Each number is 128 + 24 x the weight over the matrix's rms, rounded and kept within 0 to 255. Layers, rows and columns count from 0. Numbers have three digits each.

# q: layer 3 attention query, 160x160, rms 0.0526, rows 28-31,60-63,92-95,124-127,155-159, columns 0-159
# k: layer 3 attention key, 32x160, rms 0.0612, rows 27-31, columns 0-159
# v: layer 3 attention value, 32x160, rms 0.0671, rows 0-9, columns 0-159
# o: layer 3 attention output (transposed), 160x160, rms 0.0468, rows 0-9,32-41,64-73,96-105,128-136, columns 0-159
q155:114144161085112135141136145114118109166165115133150127111118130134153102152123152131138099118087113135126136127095092159160126126146125112131138139107127119130122141180129168140149111128154118153117141104188123128119090138143131125118123143139147095160126108109136121155139110114125117101089102093130113099149105131116132123099112099128130144111084148134087116159104137087117132161161111102120129136151143119147129133134178160123128126140096141093133135121103099099124092156089089
k27:157118084105110146110143133090119146152111108139138172123148145176116129118104097127119170136120133114133151121111103178156119143136101138147152128117121134155116123106127046107105121113151110106161140104123090152135126108088168148132131128152119156131142126120086135133125073113113114116118135155109143151130107121111113163156151142161163085115134099171128144143101092102133165118103143168135158137093124133105174121160121126126125126140132143099165118124154145160142142135121159
q28:102163158144086128140107134115115101142167113133146167085123147162123138107109108088122132143116145153108145114168132110123098162092102123131166127162076090179117105148139163119130110133130147099120157116067130147114124121127134119115160137134146128142155141133139166190145130139169126079123088155143128118127134116139148138136167128107147098153165098101106125128081117128121136154079083121126123124137131105139113105105128117108130111130136158095127107153126127145113110175108123
q60:115134120132145126159115147131081135148158116139121174138136158160118172157105108100102126158122113135119078119167142141130121160081135127153121069099097079108118156165127094097130147145137080119131158119181095092089109143116108144118147146117125132173141182145158156104137117124126135176140123112117107081135107163124136144115102122118145128129159112101144147163159127151138111155164103133127105113121087092159154101146132118097127153149121106116115112081173093201121122063106083
q92:135135169117119120110114144144124120112126122142117126140125144084126131137088102163135099126124169142150104105148154107109131132125100071130114122072067122135125122157111155125128129123109110110132138150110103145120151129110110163120053117123156164143178090135150114117105126153073136147113101138142130120121132145112155099085111084121119127144114114124161101175100102105142116140148118174148152100094126099120137123140137142161108126153132118123107114115130130123162116102126152
q124:163191115099111137114194129119154099139163098196146158136101129121148124142082109124144143067142119170083165105158158156102117131111138109134122150093170110138129136165107159151139092084087152128110123142150104084134162126146101151145107114138137165148139173119172114116095131136141103099130146077134160103124126156166134088092133074168156118111112102103153130132104099131144119117123128151104143147061099110115144147131124139153119101137171121159148094101120133146124178109101100
q156:164122133124122098169157104131095117142151108182073163129129134092138140113128131129124150119089097158153124181130149143105114146125157096161086185131094109159113132149146111086164147155094114108125152124147085101165119154171162130143127117100162121154107122162121133098103132151131119155164081156144121120140118129140141128145123137113115150167131098117116161126131138082114143157124106146176171103092114112139175136120105124123121122157131131143112115118141096123068127118142143
k28:107098130166105155120092127149149149147077125144169077134128113151112145133156125069153125132124148179092111151128098138131119106155127191122152136162152090150106155119119173142142083132138118159166109113150184143095121130087163134137152150141125112110118104092122133104142131143131117136109146126120118151165078073120126112099133192147129152090122139089119138116136155118095137126130095149156125123098124167117118156170109101119118142128151172106155102148112115066087087151110110
q29:118130145107130160117127118164227136180128142132127114116134132136182122085123138145159164123159102139153119148124136142142122116146124130111104142148165134119108163176160148143170129105129080127128105140128104118131159119123155133127137168131142109126102113110129124141118124115120149102106114112122126108152165131109128139076152164153111134107191132122111088127090116087128132116136113153111166077132089129139114120128131149137114110099091152097132132074133108124120137132128157
q61:209114128178134106128143122102147116105116127060122141114141146163165180156109111109104119145163138137105130134131120201125127122110129119154134201122137123143099137124148175111149178117179159154142130154104140091098144104121102126130126106159094130085157129098135115103121107169118172093144142162141084112177133145131158093114114124139137155151153151118116084138138171171163139111166093110120135111141108154110114117110131162102170092103148117099137105131159125080135109180102120
q93:129137125116107111111112157113097150130107164142114159119133117130202108126147125161166130116124120122154109119136127114140139119120135137144129154114159120129085113129145090126108144139172173104127135122081112116135137062088101118127134109154102066107080108182143138131148088147114131103128108159116128113111114137122159129141129067166107111129157110151142164122141146138140131156126115137163147141105086120124135134145137131146108129120156098127128100132133113142120143145174087
q125:137113131169165122118171169144146133122108159142166115132128089173151125130141125115154091147159133093102096186119162065132099116157159127165148152113120165142138147093117148146114169120131121141159135132152119128144140148086118113107159083112116091136115109151111091142121083145170173126101167117174098100142121131125132090107123131142130122113126128136123143159127135095163125148137142136178129126147128149094125092158150142100142120171111120139084105084103107052158126117110178
q157:111139134108114142150117116150092135133106129118124104136096128128120133123130089160121149135126141126139135139092094158126126142122157165137095143138117137109080149110178148146140133119116091149144122122090156095107145113118124109122143128098087140112135139152178125136131088149113157132143140123147155110132133105140139133142120126141072108088152115123136148106119138081115143153127141151095118141116137084131106183138146118130124131104166107126125127097098166069122124084116102
k29:093187128106119100117147118103110123112136100153106127148114134123126121104152146140110132096126138136126104102105154116155117125156139134130085137105091077133138159136098087131116098154116082116128104071125155134106101175123146171129133123127146158142160114137137104123129122111112119161163132166070141131108147132149122140145100140104130130151131157128169105102102147091062123118125131139124147168086147094119072180160173117086124078174137155131117147159137174106110157138143145
q30:171167124113114101140104185140103130113141134136149110142120124149118143141124130131131121112146186130123139096141105117122175135168129171138144139137106109106147101127135138093142194149093093181126049139144150143118141142113159140164134153104082132166142158147134113146120155120099143097169099134108103165077163141105115116148140130143091156113154153135128169182134132107158120166146156113150146140137094142153131139142126112093138102149147147144097131124151136099089160149095117
q62:134147174093140142144165133119121166114173112121129126101126148096134134098142160110086106139152122095126101114151124121146156124128133138155127174118140112118164135141095122108128141127168100138170125147122123115131150117088119099154137116129136122148118124116152145159150135108117116139116127097120098149135174142114130061111124113152163163094116176135133167135064113096134107125138119130122134119122108127106151108146164134120147078100092139173148112153151124121133116142118118
q94:098093102132128103131120138154135122117126099154122152157116114112136151120114118134120146139136152109174146120114124130122141132155153093101102100140137128089101109122156096133112131130095103098149156159121130131149139101113112139107107125112124135161102102106143156138136119144081116106103110089123145140130147126136099122116128156141086121108138140068115106089145151138156158131167105128169138134124112175163141112099088132108140107107129086135138155101136111131155124118137077
q126:156143136153160139121089119156144126175149112175143147114112154080132134120156111087101162134117074190097170098113100125138133129092148086099068145188133138090133137144142099078129126143090150100160149097137094124145132181117128139144114140127121112176142124142176143129179108131162101099111154138125144108128101127130116123095124079130112101114129142120093130138110108105122098122163101140158166090128100115131123131137155112095117065129116145182132100121127148124093194142090094
q158:105115140120150116168112125141193132099158142108169120135118173142109113141100167088102142124112103097132141103123116109129144104118159076116153109093194151091125143122127141162146114142143113164175119138170156219136123098133137127136116125116100111102137119102104106121127125133093136167105137102095183167155128114122109114081137139127157146121106147099105142131141102115137139111152103135098138124147092127112121136131111107114141091086123126160134112105122103100145168146154124
k30:111128098130146128139159103096145123178129152145131096092137142130131131171103130131153147084122084136085136116146142140138102110111169142105130104088064183150121124160138122157161126111099189162150126109124157088146095146129121206183143113098133111137136148170140135100150095114141129188123148140165142113141107108140122143144205136126139128125172101144129148120120124147124136133048178119118101110165108125173110126066135152133107152209120139131134118127158120150120106111170179
q31:148094098124111117111159173114130135116121142093134115116132094135118115117101160123158120098100165138128049120131151194165151167103081152137168165125168129121128098113165111115009154128152083110103174156133149114101120121123125103136128098109083163114112161098132115102108132114175103149115145130106122113128103147087162143105093175147158111138149146130132116154160127148144136106098128119128159103150096086159127103095133122114134104129150113103125154076082124138102110150142146
q63:148153111129103132113122129126156142121106149060087112133148117111102135158140146134094124123125114106104146145100141123133081137142134148169108115117147079112143141087124141131101159125141080164117128079166120135148115156147167086196138148139155194132126083138115125120097109116108149189107108119151153120108079132135089139135133162119151169156190119116154116137140131151108132133110109145156116155112114092123158129110137131139109141111153135154146120156083091143135163137108150
q95:115142193106131140158142134132153153099103155114144110103147119143119099137126142166181066113154116115184160152128168095141096134131152150096167166147109142117165089104101096148102108133128139167119128118131127124133135096142133123166151122170099100075148121111146129137134131095167136179123127140101139121121110114152124105109106119125144143111157137121170115179116120146123111138159132115125123119098112139106112139146147085123150104121117128121147100128142118120144152119132157
q127:124178106137135118117140083095205127158117128096156088129134096127106088121121133120117130103195117136147097161149130100136121119119124104150170190146138161137168126095118118136084149092164127123147134122173121115123129150150100135163133141159106154132142123071132144135151128104145138105166068151097091093123154169112128140139115145107136123168114135107142138156126120127147147125126141094160146119134112125130142123133125153100127110087113095134133156092120088111116136135116184
q159:105144123155097126147134149119112130159102133090101133109143114098109117113119101110194110134097137146121111128087162135149113144140122100158146116121125107132080140114163143131112162084113120170145143142158115077129120140144152093085120153122093133105154147145155140149082169136088156104120127124120091141087100161116112088136113155145113130133122124152161137132099099135094129134145151154121139097133150088106095146183126124120112124107123116115132107090115170134139176146115116
k31:136110142117148119115140148119105096106128102069116169121118111127148109106144136106141114153112123127080111110157123148135139142119110129135114117111058175124117182160134134133137130131129189146111131161102105111166116115161160082122146127130122156154122126116148103119151101140098162136139144150120104115146087184146132123143116119160105110136079119141140140150132155095136165117123144113107143139130117110124162105157168139110080142100115144128108093136123147111138119121069144
v0:162156091114099136084122106118074125145147130143118151133122130103097126126129082117122120150109145135150162141102117119141155090152089168103132141139121119146082108134116139093098105117123143137099146125153109096112172066100114106147114082125113109146181126127138151111127102114123139072122100113130135093121156179129131110113130131133102115151090128136123090100129082166137073148106147163143132071123089098136098114144117142136132125106133125146137105142131111147116139121095125
o0:117110142150134108105152117150103167125089115116097144126090168140137115135100122141115116138152153084169136141139115141158139131103118110093134158123092150124154160124123087150178121112087099130146130159110147124083100087114108115133135151080137163124126103112081093094149138167145135148169146143143121134128107090107115141125152134142135132147109111115156097046147100138103119131170147087132125157156119124117168102098124085138106126136128079098145174180122125161101125129120140
o32:134105126070144100125115138160129102103125164097114114136152142132067124162164145156112127138155155082141132112095133120111093115132121131134125130109142125131103113151139099087109107140163124210140145067121122132139150158139071125095124151150062117127126124125139132166066057150130143153093117146089147113179112157160103131055113139145144108114138125089114148114148120098113169161135086137125110097113076138142110122125087124103134150115129151163089128114149172085100087094115152
o64:143117102137106080129121129149111106102142125127135146146126116115083122090117106120134127124094129146086125102136146150128154077102130174071120120135133102075140142149103124077153110112127146124165129135126139119140109091109163161112117088138136156130139096144205153126168141112149134152121130134092191114113124132112182102086102126146171123095116145145133110141135150098137163126104122153163140114148133134109117162140127125139155119092102186135091166158166141102180142101160137
o96:132126148121137144115119122120160099126180120157101116087127096117100119118097151110137104111145097130086124086145134126171109126117141121142148102112150161123148129116152164084105134163125138146144139107109102099131116170129125112092130117133129127129129136125165146170113160095070075108113123115128100138142168128146126093156134123119139102147202163092133135150115142122127122171112134180141146151126145109132121147151149120139147124096145119120110113090120112090124127146119143
o128:113117113172095136158151120103116153112122154114148123094106135127167174141101130089101125106138126137138143143134140153125165176150139089121147128116153105125146095107113140156103139093107108125116128118121173140144109124140163155154159129099124123125113142141124132110145154139135121126087154122144147157124135117100145137126132111133099110113122121142171147149145129121101075118078133092104112128095103109141131121122104180117117146163141144146162099150125148134166121153134092
v1:138078098106136061155098134142102134108100164133147133119121105133124120083133130170077096111099083145153174169097157145066134170100100138123106141119095125128085152130138119087162134094116139114156088123121143125149127111105097145167127124105136174142123113117118144167117173111067117170098140153159099129101126111118109154101117106140098122113151131150141142097149101148106115116127133141114129116163139098151131115131071145144137155139129108108106116126124175149153119099161116
o1:132141098124125167110172135125137169110133123103130148119097151155150114140143155113092126159142097141102122139125107179156131128118097158132119119137161102118114100123165134116119108143106175098143090152115140145132172148123085106126127112164160134143128077108159139112075115118153101120130150145107136159146124140119077149135156088154147130150098138181114125078106121130155131152117140128139123171116094116126113131107142147088133120142158131146151124166108141132133097128153134
o33:136129153121107080101146144100120122147096148091131119134127105105138154110178158129146113173103107136129144120071157141147127127087136093088140134105131146158113118128132124135108115110162127150145127135122146123151105067120138125149149164124132160124162134137087154126111153136140142102114084106068144159097062110123186126142108149158192152130127137141142135094158112129148130100132065131148118187102112156115126129168092088113138113093139166097122082177133160184104126113120063
o65:214134201119144102090079121132158140089163130087149103148144081152097136167124110123113160155146121103154111147140162097120090155177124126151111123142126112166164142097080195138150139180108113158095148142092136140163164126129109093153118097112109103097110124144136079114193127112136111089175128133121105079135112131133156127177084140130090110149151116137155144163108136091134137190144114128096137107105099078113141110138129176135127097137134127145106113139122124129142132137154135
o97:183158126100141143124074154108143114116180119157131132127114080116095118131106121131132137092112160106168098128145161126105146104137161127088148156083134122088149154136110158088098136162158109157127173087139100066131147154127114072125109140122101152115113163137095153113164109109116120137098124154126120139104125080129130122160139142118114141095160122102154136163104111119153173141125162142106125149143156098108129130146129126097120138150108120136120126082176071077123130141185120
o129:084099075135114135140130143118105136170099153165137119130170132122118131126112126101152125121133108123141111152127094125109140143141104110164135131127113140100150113090118102147132141098166133111114166123122109157115105098129150136122116125111130120085121100102126116172100112157125147144125134148160110130122117154160116108154176130083141114105122133123150127096156148137100109139123154112147136074120139193146139124148115146205150169129098132106146139138149094115112147124074141
v2:108120153113131101084138127123113108088123152147130101052147117081149102176133119137177098129134145145113172121125117126112116132143120075128110141110137151127095131108161119142138158116107129180157146162135156084149130129144124120093138103148113118136147132147131164124140116116150136103138155159117172112164121137145119131106133165157134147086155120156139113162086178145137125084086129190139179112149146106124106139102098166180111131160126142106124129121125153144150172116142150
o2:104104117116116130142138136129160123158149173133149103164105144153120132162091142133163133095108136130135110124128127111102119104105150121157129124098140128150108128137150119110117160164168098134107155149123124113104124116143116133121132112130114178141120158137090135138098119120135147105099122135144118145128140126145111125113111122164147119120140123121115104155152128121106108148085131109076126122117127092135154141123116104141095124142112094155127166131157117121157114141103094
o34:097085106116131101179102134116132060163049165069114155080138134117134112079101210131134123116123133099117212153075077152111127144099109120131143151150159182176093074135083137109095113143104160090161125123126139134172135156156124153150150168155135088155170130120118143135146170152147153141120165106099110189156151134116071136092145142102108131110084130105102145115096134125145186099091123132154099078191077098189130142098179074151151161157177145094162111147115173059117136104159113
o66:140169128142142156115108176180124155167155164127108145087123118100120115164105080096143125171102131148122141129083107155094163130160122131092133114131150121116121155147068142147163096148103155082078124151124079133146122092097143139129089145133131162078141067133140156126147104092131126159168151132101177133113062135118128126128148133161081147134115143132119089147125125130148118124113104172138104136157104156125117161093146152116157137141116119097120119178143143086107110107195106
o98:124102105090110140164127115101161102141137108140108124114119152124138138113164082142110132094145114135089112092118133154124149133132124160087130111133153111110120128143121092129141147136144101127148146116147149142126165155117152100115099136106154131170142081114129096156125151124115147130133127161127151123145137094167130148150128138117139111136121105135109119075099128147116163145147139105105118142117151150124141100119122107104118139107130179126143130100140117135137077166150131
o130:159130134121141152087125109132149150089165104149120133144139130121121136100156131106080117141135143131127131137129139138122149117166123130166081134133091087110140126114121126139158106082100146154155099097113130110114143104117100111116151127135134111138102165137113107155162122124112096134165082135126141100099129121133157155138129126098144136138117111156152117126131130159122113111164128115139154175097118137117118096141095137146131108129090161130137146123145099164139148118113125
v3:114143136117148134111135121146136151132138112129106119125113123121135108094117152108105139136130133079098117096113124084088124118142112115126109073126093130122145133139119156124141125134122227108129124125103122145095120132139136095128140119127111088151140135141119146110138101089108148134130134132126102162084159111150112115068132147126199075107075135096086139157113104112110113136135128104126129109148117117131100115135125116139146141085143148108137112157151145100151164102108094
o3:113128157154144097157126119125143137159113165118119107118091124115127117152111108158136118107148162111144134124117148088116144145095135117110181102129095136159149161147151127116156133186126131158159115108168141103121195116087120095116138135139140085118129113093111169106078125154156115153118133167086152061130104121147115123138145109153095090147106129131168120102079124148150131165120079122078146130146136114138114110165121120122077138156115138149110139100115104143133087158110073
o35:107159163123119161085126110182122144070162082147139142146181163115153134093137136099115153151089039123157163124168078098105099113166151134158160165160059083144155149160111162121111137137086163123140140160139165184100149155126127097148089175065126089135124140088110070086171087180118172144153113098116094129107139122105121133175082047131149203137159104162071127130143126088147111077098170131200095103055079105118144182112112142102123130168103138121157130096123087074176154058134169
o67:128150091143128136110150137134148117119175110176168077149137148149122137145124152129101106125127140130109111127119124162158126091121138155155116134124146127129108093147121138122162151132131107083118139103091150133109107123113133134181138111116134131103139088130162110155149135102096105076109105108163125104108132114147156103153113137128111137100157146122125093138121128125135128115116157113131116115080143158153108131107113163113163102116142129114161105114120128122097151139144157
o99:104123105166099113115153128129125105134131062124151088160123094119150114127149126134144116136124147125149128149150164155141142125135117131153108141159113136136138136115132135140119133123137152140108145159123108107159127138123144135129102120120094087096137115158144141127134125140113119100113149115159129150140168127120112110136107141117167141128141127110125143101147098131101134177135161133139128122133149125126094137172121135153139098106131105155089093137140160127166147121128139
o131:170126137110132120139147140120123160105113155095113161129109129119103143129146120131146132135130134123113101144135118088175106140175157128134137139106157138120093150099165127152131116100158092161088147106147140137127136123119134151119169126154150147144106133128121152149134133098136110132122137113127138107121122107141136122108100109119134129150144144117106165127169126137112125112181092156146159127153182126143153151112114117094142112063123120101136173146108139131115133149101127
v4:111110091112117164144150170129131131139156138132118068119117111123119130094152101107139123130131100155081124152121137130168117104165128146104100089099090098121101137130100129150159086122136091112139154074107151127100113135134155130142107152172120117123109129160095078113150132103108159163114179138063130113079170139166127100147141112131130125094078133150126144139132164104151125104147140133079164135141118155167107161087140131186157159116127127131134114119155134128094134130112125
o4:161099166126157173135138112123138143072138113156117139130121116153166098139140094131126148146159119120150144122128141158119106119169153094142111173128114138114114105131125151130146131128147104106120109142112115112127098123136127099097099138124098126130150128136132079145130129129095072134135144071158183135144117135119131113134166140116103159156141130155153113129105110093135122156141128113128120127134112132131131114143118157119162131101121121107170178173165097134107126162185119
o36:150112121159136172107132129102132110148172080062112143077148101171070123111118123117091162104087118133098125097149112148143172157096129136135142126099126116127152157107170122110151134133111141152130141066167183164072150131121141083106177152119161112160128194133135158130115144126157107160133067151119157119156077096141146166174115131150159084113118104149120114138167167147153142099103127182073170128186117139123152135129144143113152154127107153131091144092075131082115119074115156
o68:057115099105116139138146164140165116204189137146176151142134138143123120140123110132109103141105101124131151168099132106111140110110128156121116115140158128124097067153101093132144090169142103147065133114132113166091146162124130135148120119140111148142154112159108189155121140127167147115107142155099156134127163104089147123154111147079118128101131112115105129127163108178103120136096132137082143106103138152114107144093076153152138131093129143152127135100145149125121140097125117
o100:084128164128109110137114108132141148119120137117135118094141161116158151149126161130077120101154143141112151149104129138156108170123102149105149119165154149147133125128135080122098131121150106134104127163134118150104120161120118113145131138101127121110158143122135101107125142146166111121132105134120103122111092156115132171118135166081108130117159109130109105072131130138054097138152111105164102138135137131141166095100132100146061114137161128134099088145118167129165110103132137
o132:120130121113110125127141113133084082115109160139130110119126145145111124173122179133183165099131139139154088102152101148144093118109123142116133091130140107138126154118106157155125122084135145098115134130113116146154145094157148113112154123131119173109109087131122173120129116122123153124161176141109111129131141099108142125125112094166141156135144148116159131137112147100124123121107157105151134114150140132106135117092160119125107113125151145101144137144111105115127140179097153
v5:119122119102151130160125122144118134151147097138120109134104126128121124153085158106131123153139101138145139172109103100151153107117108138129119108111054142119129128171120108142142136110110136082161148146109142167144136140127122118112112102108132107107106097141130189136148141150133129117133162143115143147181146172114138151143127075113118090146149138114152155118101121109153090133131148124114100121103120159121164128111079150116108142137128117148099125149177116147100115126134180
o5:144096145094110120132165168154119156119130115111136151098144129115138149106123149147122163105110129132119154105120148098122106122094147167191085135151127118143140168137140114168110135100138137112170112080117120118145163104169117159131098128144131093157100119141101132122149140141121134142150175128116130124140131088163152212139120142136130135127113124125144117101141145143145169148134145127139129106105125052105156090148190140124129116134160117120156134163097116096161108130129140
o37:139112144137154110165142126158147086156176150160157146171116134155087137115102119149128117124104113117148181110126097125115127145097119163164148127145102114151099142166118108137197148139116083124112154111119107160143091095096155130159145130163119118080186107117151136118152126151129085127111118125094114117133172184065109100155169058115135122083128103165100155192105122083126130114104131134107121119140132149065115151150122121085148133156134107117106166142182125152113097132121134
o69:112107140160155137096175105114153150111133149116156102144162125122126116127115125128112152120148137149156124169153113103118126125164115121132134155126131156146115110139127140136108110139121182152109119154104110144090136165130115121126149140092110117067089116170087132106183109074135127141159084165136132094121116118126120107104101082104147173165145181144141133123101107117091131142151135103131134159138155140147098146123136157121149113121118118140161101134146131151093115169137186
o101:086144132115130130095152099109141132112128116123117129122099104099147146126109124124105117137132103106107117109134162132139170138162135123059154147109144137122142118106139141122101155136153119118112093115111114130115128120130117117136134163158135128119092154135123139141109114101113156117101124162137120100140135117144140130122121120085138107166126126121127170102163112130124138134107130093149123127159100149144179147161080132160132091119139092138101124119097132144094114108146152
o133:146137120139101134140098132110126152125095112122118110146129131143168098119155147131147097124157124159113100144134122138133083163156142125115139101122114144133133089090144124155082099131131153156111156144169168106112124150118126122134141125121152127143142144098154125123119139109131145135115118104129109170113102172148092102135153181081106174142149093114113125117147153127131109098134118155090163157109116158126114125134122129114114158098104173164103110119103138105125152153081122
v6:132132131083106104155118147118112132132174170033148103134131121075157132127139149144172153076104155078163136153121143133127140131139098116115151113132132138151154143152127145117100177126155124148112114122145098124117104140137086135126097133070129133139087181099126131117088131143129110117134130106104100105170125153140126077152122135131092132128136123123143145133148129128107121135114113179093080149109163109123087087125117118150109128086101092127140136131114173171092145150088156
o6:126136109149119161137136102138135108119175144154133133101125184146126148135140154118124135134135139118121121131144121144106168175124141112143127162124122149163114138137167140131146089150151125129134114130119100097152145128108142108167092122162136127129123129148145147120139113106145130141145122101150149105177124122058061133115116122137126163144088142116138111085123117100194114084145114141117111108112105112140112164137184161127148176148138144110142125146109130118104125111171164
o38:131145125124163111129127099119145142099100124088152064132109150134103146152142104117125112147084151145127112161089130123154125146061109152129076080128155093127140113095165103146142131135190107096135086160128152141101101122088135111125087112166144196120114149164108152121090170189160127105127119144107105104086173151084116124125146076158148047107132102150100124147108084130174107122165094117137164161148104120122135123189112129116170151110128096126125131145147123150166113124142090
o70:129127122146119115112103158122130124116134098113116129114095113123112124137118136132145123128147158127113119101141101164131152125123155142067138146089110103074116111107098121094103123113130132117145103160120162110124082087108123134128111141106114171107118137108176157155101149141126156139123116112147117143126150139188151140098167140135167094097087138124125112147161091147162152095098111144179124135098150085145146137133111100088128117122092160129148134109092149120172111136126127
o102:116124134154097108100123133115140116145182135119089170157128155106108114087144109138107146096121112116125112122142140121124114128075131121101126117154102131127113156131113120094175079108065120115145148170103183112130186122118085135128148123144117119097126148144136124115214154108137095156170129106141137105125127139151140107124122166163114143090132148133122108110098134142128133120129091122109124123115102115127106103151097118158097092117137129099132156108130152127169139096164144
o134:104053148136152138147101124149115121142124131157088143111132123090138129106102127139110159103099135148130142135127104153123141081140084167147131120148126123126085140167103110143118159118120128110112141120137141176114114141155081129104120144117174084162135127103126120122127125112104124118114107089148123146128099133175158143133121127128095150125146119126115141126108128131133101113135154119116140139140149161131126101077126110122117092154141116147118118130135087141133118157126135
v7:123124149147150103106100094116143108165152172120139164150108088178104135125131161150132122145129151117117122132117142137108131161147111143119147138133111107128106140196126182129150105093125141133134149142091129110161135151124137081136137139128150117135131128169195042124136111122122109130170167133110117119178116154108124128159120128136123139144132115140140129107135118090132136081126087119118122107142112118156159095140131123143131112107124223126115148120100122133122147118119154
o7:130175161157136169156108166152170123146161131093142132103139119106120132114152134118133106125115150113123142108150176103140113112137131128084140103133114087125140146124152129148127138161125165116132115154146108120119121139118158179124139147157112103138105096128092147101133174138109127137155120146082128123084154182151163119170130127099111129106138147128100160089111124170196113153112147168118142044142140144144164128134160160110203162151123073133091073090170068083144152161128152
o39:117158110123122153122161115126145129129126102136155168088121101119124098105176138084190126057157066137139153157096174129118113143140097139086124115171144134106135100136139107134117124099070130107163096107167144133127137096170085166062186136145090145196152202124141168118129127098152100100146169129150132155099125190130161145122109123130090133133095151093168104121049130115121151150117106156153092092154136136119119114122099080133149129100163143155128139106110129185093123130112119
o71:123172111120141141124136147104105092121166149121120132098117110133137114184075138161127185136148074107150086130112132136108136151075120141123097108138130085079126075143117106129131127101112118107148128111116117129126148163161132098122138146106144177142122103140157123140132087177161111124114110093146125189131154117154134123141108129168105127130148124121114100089125144117148168116158173156148119157108123129102123122147129111131078159122120147088147148160109155163126141109191122
o103:095102173140121086089122119142119117126136130107081112149140110131144119106126129156149090158106163124138143105161127117144149140128113152117132128108114149166147146131104133109136136090129109127151114157092135158096126121133115152135122131087137129117127149135134117151144143135119101151115145162140146151172139134090109109145117121166175110147137126123132146172132133142129122147149096069143132172117145131113120140128128129130080120115112121120133145138129161151152099111130133
o135:126093108117114090135113112139084155163121108114118122107109146152150136140109122141094100125160129110111152113128083147128142091123112125140120140126141154140133121107137135095103111117123143140147117109160120123134133120103147090135111076101141130104169108171131125103105161165117128131124100100134120100157156111134104127097126137138110155104145120115111117150115129105109107118097122110125135155118076098164117117147131105107130100123130133142112140134147150119136100096143111
v8:109151115122190153104146066131108110126094155125139151084142187116098116156168145118112115170091123143079152116071125168123104152114107144124105128131140126164118139147119141145141160135140110111153127121109110159113127130127119122126104069115119084178088119112125119139103165109161128158079159119140152144104160110119137096130127105115084167122131110100141113151133090179118159139167174164108150111179127143146097107162076094129134121122116158079129082097096159155147129145126139
o8:115118129104168089122121148133151129062163115113181118178128126146117164097139154179109146134160117100140147161112137121081141159100154123155133119132136156142142126133153127124094158101136129125129136115137156149152161103114082114088113126157130137125139133127142091146128106111164124089140133113144104151123112148123112140084111169094105137144125146159147109125108147114148170107184132138141146173125135139110117140148129161109103145104119127148109158130094105121131072130149139
o40:095145091112135163151165125115081149096125122113127139133101155145155167140126114131123148117076115141170156088115075112134131121089112089115094142118203114131121157107164103140113177164095104118192113046135107148169153123169151118175085138105158086133096168102191110154147146132131144111140167158114155108139175136132076104102107127103087110069143120097167114158175111126115102196074152098109103109122115090122131147106092118109135116105097099114136137154148079140162192117134107
o72:158157173110134142121147142128129079111171169144146111112137136138121157139139132132122137106139117137109172134161126124116134116134127116118134151114135109162145159171089081116171142168061136164106137116143107188118137119144106084162100126140138106173084102129134114108135117120149103111129100115071116104152141123132124089166097148128154139108117109131111112172132118171126114166137133133095138137086141158147130126172142164156098154104147127148119126128146131074177149118112148
o104:152165132157109141130078139099115107142155123108135118107129124175064113137120173121178126121135155121116116108114143128110165116121086151126124080143112138135114100149094116140115114108051126111161117149117170109151096131121111109145126146092090142135125106143139170140160138122055123157127151117124153137125174185125112103174090104105122104113136166119137101136092115152155145119152094100135113111107106128130153122138066124120144115150109143120137166152114144144138154156129108
o136:140120144163131120108128147117129145128071130102117113120151113116146119137128133088160144152128114112155122108128158082165089121134132103126149115123096145119166148120127154130163116126178121164154080158129120092131115148121152132133132148120106153074138118130113137082104130143137156132113147149144110114128084102121137150106138146143146115142109153117114153137135126111136122127109143114116129134159177130117136158114177128135086128156151119107130112120126150142118155151117145
v9:144179136113133108106098145121129096093088160131087105160114146153146128082161091071156104103172109136121115131145107146124153130138158110114124125122119135117149068100121128114092110134103169106102160112161144138120137162120119163145124133120116123079132106119123122165130114131128136134112176155098135144152165143113119145100141143115111119156127129153181087148132092093104129118135172142142188104118128121153104112085140181133136150151165108164156123065121125147149139143148133
o9:108124135138122089117170145115129152145175113133128130123140139181116160129145139172110149107104161144183102137178094087121144122111137205127111122104179102125085133097126138129095114156144182107104138141121088115136118178142112116110089132096139107090139155147093177146128074117169072086120134101194119127107124117123169090120171107118139094107140141100081128121152119163078110124118133069118115130101146125150129097180108162149117074121141127165130137154086140125143134125084146
o41:127123140122125128089112127211098130133132095168131105116149145178169133124149101131177113134159148153132151139110075152112088148090117168120105124129110174097138131098116062115110122080123140102132176112078128123143082122129141116134125102132092139149125107175091106114145104173092175129144090125108115149091114163112101144131099154093137093127147149133097110107149088111140118047130123123106110161149138125122130075121134101103159170180103182149170101159160109195134146177070153
o73:142119142103138159128125133160147149115126129147162106112092110122114113096123123101131151121134139132142088130119161111095129136178154102135122133145088145116127164119127131141101145122134096108148131133157158115162121135126127112125144120129120104162120103123120148113148131140098140130132177156112156152155170107108098150141138105092103139105109132171126096119125130088157182126152154133140086145164121158128152097120141097153173124125142142132089140167150131118127139098113122
o105:163099090090134144140142164151155138153175135159161093110173117155072095140130044147134146118111150174153130101157189118164141110117139116090121140133082156139138111147144175150120131143105100144133094106124164102089161159111146166145116126117081104144161105125144095131107146122127097146122082107088132090066125110125178130108071134117156123135167111123140117162104090121113131152123118103156127135125121145160136145100170109094116127106078172112122100151101107126147098154128114